config.yaml
num_hidden_layers: 9
hidden_size: 256
num_attention_heads: 6
num_key_value_heads: 2
head_dim: 32
intermediate_size: 1024
vocab_size: 2048
hidden_act: "squared_relu"
norm: "layernorm"
norm_place: "pre"
norm_eps: 1e-05
positions: "learned"
qk_norm: false
attn_scale: 0.177
bias: "all"
tie_word_embeddings: true
parallel_block: false
init: "normal"
init_std_qkv: 0.0413
init_std_o: 0.0513
init_std_up: 0.0591
init_std_down: 0.0591
optimizer: "soap_variant"
learning_rate: 0.00976
lr_mult_up: 1.01
lr_head: 0.00703
max_grad_norm: 1.0
warmup_steps: 200
schedule: "wsd"
decay_fraction: 1.0
decay_shape: "exp"
final_lr_fraction: 0.0
batch_tokens: 65536
max_seq_len: 2048
doc_mask: true
train_tokens: 321100000
max_steps: 4900
dataset: "wikipedia_en"
Each number is 500 + 25 x the weight over its row's rms, rounded and kept within 0 to 999. Layers, rows and columns count from 0. Numbers have three digits each. The size before them is the row's rms in percent of the matrix's.

# up: layer 2 MLP up, 1024x256, rms 0.0591, rows 11-57, columns 192-255
# down: layer 2 MLP down (transposed), 1024x256, rms 0.0591, rows 11-56, columns 192-255
up11 107:549512537440535483495541455465538453488487487457496453520515482534519526503467485556527524500489505506513509474493572499523521477494505506520517465482480474500534509524519448511450524526519488
down11 110:511502503504518436479504491507534522472504462496493541540477507524485522435446487468523542494489488491480508461500484495517516511502507488481505511535539480511520484505456517540486505540530524
up12 108:516472500459472494510507530472497506460467501533470524505520517470512510518520500490498465479498517540508525520535491508518464486520453521495466510493520486491505508540546477516536446495507512
down12 100:518485483525527497510483477475483535510514471492473494541455540495525489472526512490490527503480523537514494475506429496485516502501490508487457501468496473524494514450510547500480497508492491
up13 097:514479505488542534537507496479527488479526499480513404504446477529510519503473543477452522517503477512489458515481515547482508433504543486528466527498508491511503494466481483473516484499503507
down13 100:471484540536479502485493509475479529532501488540503513552545526482479499512483474479540527484514459459409486493504484483495505527497481499456495518498502517474500531502502513523506497490490479
up14 096:498525498515499519464468480484517469484489505466475536491497530505535549491541437505537542509467465455484496525488546485501523495482493556503500509521503537498490512539507526474465477514515494
down14 112:510456518496452469501489545521475545539543467507491481501492467494525490485474482464505516434527518514517462504455511510520489479464503503578526504509496488485542522509483464501497471513516498
up15 099:541479476483510519485506536495488561509471483497485510525458492514516497470457496559496503533445509514529511473481536537487516524482483538471492501452500458504481483513434508536494486495510504
down15 099:515512494509509487563507483485520532496532456470499532518511488481468521479507481490517492480505483519501516471494474481531537542489466524485538470506524480439477497499492566511541513475519492
up16 114:480492484493520532504448495493486493494519517498506538522479497491469525516489519489472438543503511498495509495520477517470490511483525483480523439520518544501504491517501505495499495483550475
down16 114:500504511534503515499493514496463504501491490489480508478510480495518504510470493464482484475475488499535482492478496517537485505487514501500496493529499501494501464533498519483489506497489441
up17 093:512472557542486509521488481531509536468498510532509491499490532522532537499498505506523534471549464496551480476491459456449477483469498524475511469494527503519520501560551452502487442498486504
down17 098:485506531531454470489540489493523504518489532545506473518488525482478482523473498514506508501544489438457512495553494507552515502481498486511511511491464523489502489502536495439477482560463513
up18 103:474466528510503513511522477482464524499483484519483502479521502524464509485495509488502461459437487512472483471476508517435492492463489528455499515529521523530500507486502505462487499524466544
down18 101:510509518524521501459484483527536534550517475510504504527519486474500497495491493480477533527518487480499490470509484501531440511513484475504507504516509512507516498490512502471521515484519475
up19 096:492495488510542502541522481493528473504519474514515445458518501463537502470521524464529490513510515503533509462475508535538487472488475486521512491497515516442522526479480491497515452518518461
down19 100:444491497463513508488554481494500506490491480489479507463490483481493500477493467500534530498483503503479508474513501520452519544459492475507496532509493482471433480501477486526476535485470456
up20 088:491490520510508527511479511498483467517500530507495540496529527485478505497490482491500507473494514522491527532497486521510499553509503518473525531461508486531485511544496494494513486519512475
down20 073:456494513508510485521518481468472506525483509559467508492533512540506495534510492508505404527505505491515511466517468537476522538520489467518469495527460508429488526501470520491517481519522496
up21 101:490448547512517473545500558492549478514487469481512527475516510489484560465446437494515508505522511468475524489539476486480492502527520468521475507448490494568505497444469478485477478542512538
down21 098:500542499535481492524511476494536496479516491515520505520569488492460481488487473519505493486457512559459475475477527527510494503499472528488511517518474539476499476528477513502519430491545462
up22 095:503461459510499524475512484481517511475499547530482520483484461523486543484487502466458532518516544519494469504527479488514499522483483509487481534478538500496488504508484516523516493513467496
down22 103:491501481535466493482533515508469468535520489481493517487492517496503542494487449494498484531476490528508525492510504527526483482545453485488458508486544486471486490483497501529505479481467521
up23 098:478498526451539571471506528502526526490468543527500504519436484492533514504501535541514460510487517519506496522508475483447507493454513468535494498512505494505542486519548461453497560532490503
down23 103:501500546520503507490451483509455474514472469523470512420517466497501486496487552493510500511500524523477488505507460465516489480518473493473496481492471510491500480431538521533486473484474543
up24 090:505469556491477496520501479526480516460484525499473487477496552503487525469530471506498518521496516484501501496492492529464529523486487520541547552484517497479545485546464478523515491455491533
down24 095:470486446481479508457468493464465493520478496482533459488514492507513501474512475486520480476453514511471487483469515482473493471508516461537500443490507525504472529464549517483533510461514456
up25 106:452528523498467523506492529509512497506492507514511483531510480487517514464506481470465521451469485464503482534523466512478482504530512501520481471484539513557497558448471477524522540482492488
down25 099:531522529499518473493526528530477466491501486508534539484488504525476469495507511520511523473504497463466499517481491492518522520472542505516505468457528529424487516523474494513517478533562460
up26 097:512538499495453531507520534484468566509482499510522511505512501499518493514498515496497483487494525484479483467497489489514484525513465492489523508497482528511474475524533469533498457481504513
down26 103:535514517499479493534455501508457508535512508515506518477522498469503537483501508470490487520493466538498507485517511489495462508490490478468491512499523486495483484502478519487502510496503537
up27 096:467520524481489510491472514440485476487489518485529495511506474502497502467489478506529479525520503531450494499511497485482449516467493483480481504506527480459557510553489524483487467490533516
down27 084:503494472452484515484505556482517520492511530500530534507508498472509550517478489468490569534510511453482500530511511479495520489511533499506509484522514511542508509468486510508495522491520508
up28 100:493540511489468480567494486470492515520481525540522476472478507478468513500489506456469478497487504496457511480477505505481509518475527473482483517495485483534500501498531493505494483504538531
down28 101:521499505478490489486487525539485475507470523482502540524500439491517578524495514477501476497503519497503557477536513492483451484515535525507481479501460503486527488471486520477521472508528511
up29 095:479520525464528512508506452481521494518487486524495448436521502511531510450487491522498476524506498512482468467514503457492518453522464566516532486483463495505501459503558489532507479485519549
down29 102:494476511512501540498529508500509471529517505507504474511486516519517502522505498486507511543506484513493481520471549512502569507517462511488454521503520500482458522542485497499481493499514492
up30 097:523522503448522493526495493550506466485503487495489490496516499507495496487467474493532520480530516529492492506500503531518535514538527495496512478476483503498534533558494496502486480490503509
down30 097:492447525526464483477456476492481517459482545489480474541499536496500516511481486477487465521491486494450463444521487515507460478486528472509504448504494490498513454492536525502511483489460518
up31 118:520562532481518490531518507520523487544492502491500505476523482508485518523491511539519497520452525486530499505492475476471527455499482507530458477496517524541511456493511506523522429505517516
down31 117:551439484495505544539517463520506488473455464464501516500539533506489515492482487472530517531512499486492484493487529507511516523484522474508500503513476500505477532502479536477526533479499524
up32 116:504520494539519486503461482504473466515537495480496507468516488483501552502526502501431461496481508531473499493470491492519502534490530482453490450522501519509516510544509484506521471509497486
down32 130:498472483509493536463519549490510499435487538541478511465507483495506532508533518525474539457494550478507471485542486496498492493478503451494492545539488545503502501498501509512492458519508483
up33 080:486463499466488488510467482520503526550502518493521471457502516530501515551515569522522514480503479493496505469478477445524521489500462436457500495521489488530519471504511473476473528509455519
down33 068:501499501506514533515530491513478529534488485504516498525531496432511505451516504478484488511501439484495477503499505503478493497472533520536483515501530511462529475525484547479531499518525468
up34 101:523494526553485504549527492465523515521508488488536470499522495553488503534479482509542513491488485496425491528489505507458481488510444514484493452477517507479458512498537536492502520543473509
down34 094:532471524501506512483509490493498486495475476504489498474491505524503516456487502510496472474526489516482481497516540520509513462528547518487460532474490479531490473518492534525481525523476508
up35 101:466504492505515502462488505527507444464477492506506482493484488467536490495545462533515495556495508486521536441508503488476480464551477525481495473506511536506518526500548493516518463489489474
down35 093:549481513508499457502503540452496477502465516497459499499487524540477530466496474485543454484532492510495484505508511496482482500461479434513497495521476478480484494473479471508500454519459502
up36 099:479503459505498516515497459462530527482542481529518523491447500510521494486495513496546547502511516532480494498475493496498498486502519442463492459517492528533565502529462459548471512456482478
down36 109:444506508492523510520448468464499451509503487514511475528503454492519477450536465497450556522501517503534513459534490499502464460500471480499564505509486493506482537523459519528477543518510444
up37 092:538530499490518502519550473509456473505518518504517510475469496532494492493514495523493453509486504564507481480531473510493525503478486477438519501524484530452517508535456532457530497473501494
down37 081:507499527512496478517466497481529498529451498503522529482486529492472503512512548496480464518523459475502484488508508501486514501515488474507464482476491513513515467504489470504505534451499497
up38 090:487470523523567470534534465507496453503473524517517480525529516494527513514489496517467448490481532551490480508498498502541491495505496496518529531490519470469477524516524510546549530490494485
down38 095:448504515531470494526474516507493511486541514477506512503527489529519478493480511523487506480507453498510519507491495498521435510505460424489504520509451514518490518567474534479521510538471539
up39 092:524541497512539502530476479499490541538492468503520517509473503493496482522477517495504513491469546461508524500486501489523534502475531500528501459462474483488484513510509503511463527477507523
down39 096:508502513501496470528471479538542518493521524537525533436511511517494503476508467512482507484493503524507485461528525542449498496509501446488508521459481490485531470498498482516518509521511522
up40 089:518565493506546477500493543466483510521475491526489523505502527437512501453445482489502523521486520496496509487500455464503541481519516502478515524522524496477528504522507476494501539488494512
down40 097:493493503561499480472513524512483487504483510466467516513488466489479454526481497507469511498462517510543491469493516512526460502553512473457482507486458524513478534522493478486491487501507493
up41 102:469533487517541506532505483528520461497505527460486487533527549513516507459472491529529499489496504486467521507510525476491529497486484552487478495541457533509525528481502485508500471495435481
down41 098:506514498484490489519499469466511516508476479545508483512539501479466510511530513532523512480481429514483462442474479492507518524499511483545519505495503500484532465517521501478515536495493524
up42 100:478514558496496510485478478496500448454505499497527497465551513530499464490499486516507491531492558476560488510516494524489514493495437467523496480513495501523504476500492431519505519480468493
down42 106:554543497501483542476493481558479511509493492491465509504503527507528516560476478504461492512501506490476510519501476546484488499542541489491522518509521515471482485506456489522521515515476444
up43 104:526508517514517475506545511504522524467501496524502521514464501482509459513511498493487493471514502465511463506504494482477459498503493504532452466511554539555506498475493509498512513529523476
down43 100:451538501470557467494480485456447488494484443525496470487495523506523499532499496497513464480515486557498524522533504511442481501503562504508524479500553515483490508499502520497530501483510517
up44 112:577527483483536479593485498480489499512495509510494501534526550518472493519524549465475514486528439536521485517492497479487550481504472500498519487482465520484466494472492458568516511512496470
down44 105:503490499509487485494552512545538483476461512498473473493529516506524487480506492489480486494496456489499481509501531497478468509459527532532466525472548526495492525501480522501497539547513492
up45 112:527546532479498485520462488517493490470475490555496523460494518494523508455477487528508529499488494526521507459444487513448490502501517448464475480542513513521486471485487451521503473489485458
down45 116:538479554498511554481497483549518497473507466532515471520511501516510510517510468488450517492476498532514472526522553494474503513537519525493553533497552483496456497497542502507518484509536474
up46 103:506495496489503475499496487442524545543504511525469525504467489534504516506478517496489557462511494472519475480490492490451496489531487507524467518502503494526512567522517465492487526516503535
down46 111:513528532516521476503528528558485492473488495509467460505477488529469515554573493527509508533505524513474484503476518511492471460516492493462498520472514501512513501443493500508462505468527533
up47 105:475532521487534503494501505450458469512493461526530522489481520456499477469542524531489455487486495534518489467493488502544500521462537513530486511466507512523553518514452468525529575523495464
down47 088:536478488511486496482518516466519516530516507475509479535480494497509522505487477528538470489548518501493548474528526506539495513512537489521463481486494502463488541458504519503531454544500498
up48 127:520525502489493506462458462521482461525535508465526525481530504570436499486501496508507460513474486526495494487524509497528520533524486493560496496500525475489482493486464504495417480533490484
down48 123:491469498505467472514469505482485451559482495502533489508557506482498480479537525487516546486482535505509488451506509487449496481485502498542513500445476477512525496464534508517481469506496506
up49 109:511458490452490494504498487523495435444516504505520480512469451470470455472508537456479515445500514512552433513492466512520505503532505506503494461515479451495525516461474453523501515453489485
down49 096:489445493525486497480515547542522498491559531482492496481528477472479438515480495455523513508495507468525490517495486504498534523527506500505493516499466488476460504526512510491471478494488522
up50 091:517468495470486520510547455507446536475515463507501499500559536489499480510488516514498499486490514488507497523483487515495514469530565451528480486487492492484534488509497503495485472504472493
down50 085:487471500492543471503494519559476530531446509511553487495466473510512518511494526486485512528503520531498460478465492478479528493473485504494503506518445503437494424445491482512501516497468501
up51 108:519496484489505503464513457481519520556556483517494507504473476490514511488468520507492499555527469510527466519522511517526492504517488511492480496492507519502474523537473453506500587529498499
down51 107:497473509509511485541477512453515473488493464474425515498483492518559477485476504471520458489502505496537510539488479493478483474510475478511492501497489463532483519507475505490518482444510491
up52 090:543527540473543512533484494465547506498449493527477525487462537506483528475477485493435433519511527546533445524480520503471497583512470488505480471509483480469450502527509513505521473495514513
down52 091:482524481505454489509457522524458476529559502495504489508498511524515488521522534525503500500490525485482545510521506499535534518545556515493524520507505492507490475514500534485532500535518477
up53 095:493523503485503518512509498454449465503481491518519456533460500472494502498498502531440542523524446506481463528495480526447553521547492541527499518456492471484545524496471545517497536503531484
down53 093:520562547512522498553454505494474541550504484505512513518527518485524520530494476464465546534522493505446506521499514533509477518509494508533474494503536544510504515486471467557510532477505514
up54 092:543513472500450522452460523527471499531524486482477451488487507517509504484485488501535472501498486491480484497481451501549493535454524473489481471492492474473511524518503518493464512479502526
down54 098:511496518526548467509531508482510526477479512518490512496524425566515469491480445516516532472491467527502523479498518468501473537495527478490481491528512511483502526484509488528489493525544466
up55 099:560522524485510492470481471501471471493499523457505463474471528508529480439540499498520530500494532520487506453535486528501450484521500535523492557514503530499476507477485450517469522564534494
down55 105:445505509484457547517477513488498528524515467493496476513515513539476460521440515504434493472500521476477489491484484549466513494507466484526523464501471463517506472483497523554465497502469516
up56 105:490492554495535498451503506504514472497512465498517499495520569522500491515529484514502490460506501469512543490522491476478512492472491488519494464488499511488514493450517450472505485507491467
down56 094:502485466532476555535460504489465528470504505505531491471516498510508521491494490512504522497455479518525533491489462504493479502521536486503466544500554488507505505555478513527509507507469490
up57 105:535443501505470498569480491504498466519506544470497520506551502550490520525500517505485480509450535483523493537521471532523524481541444492523487472503482487496505539521519483486469506511503464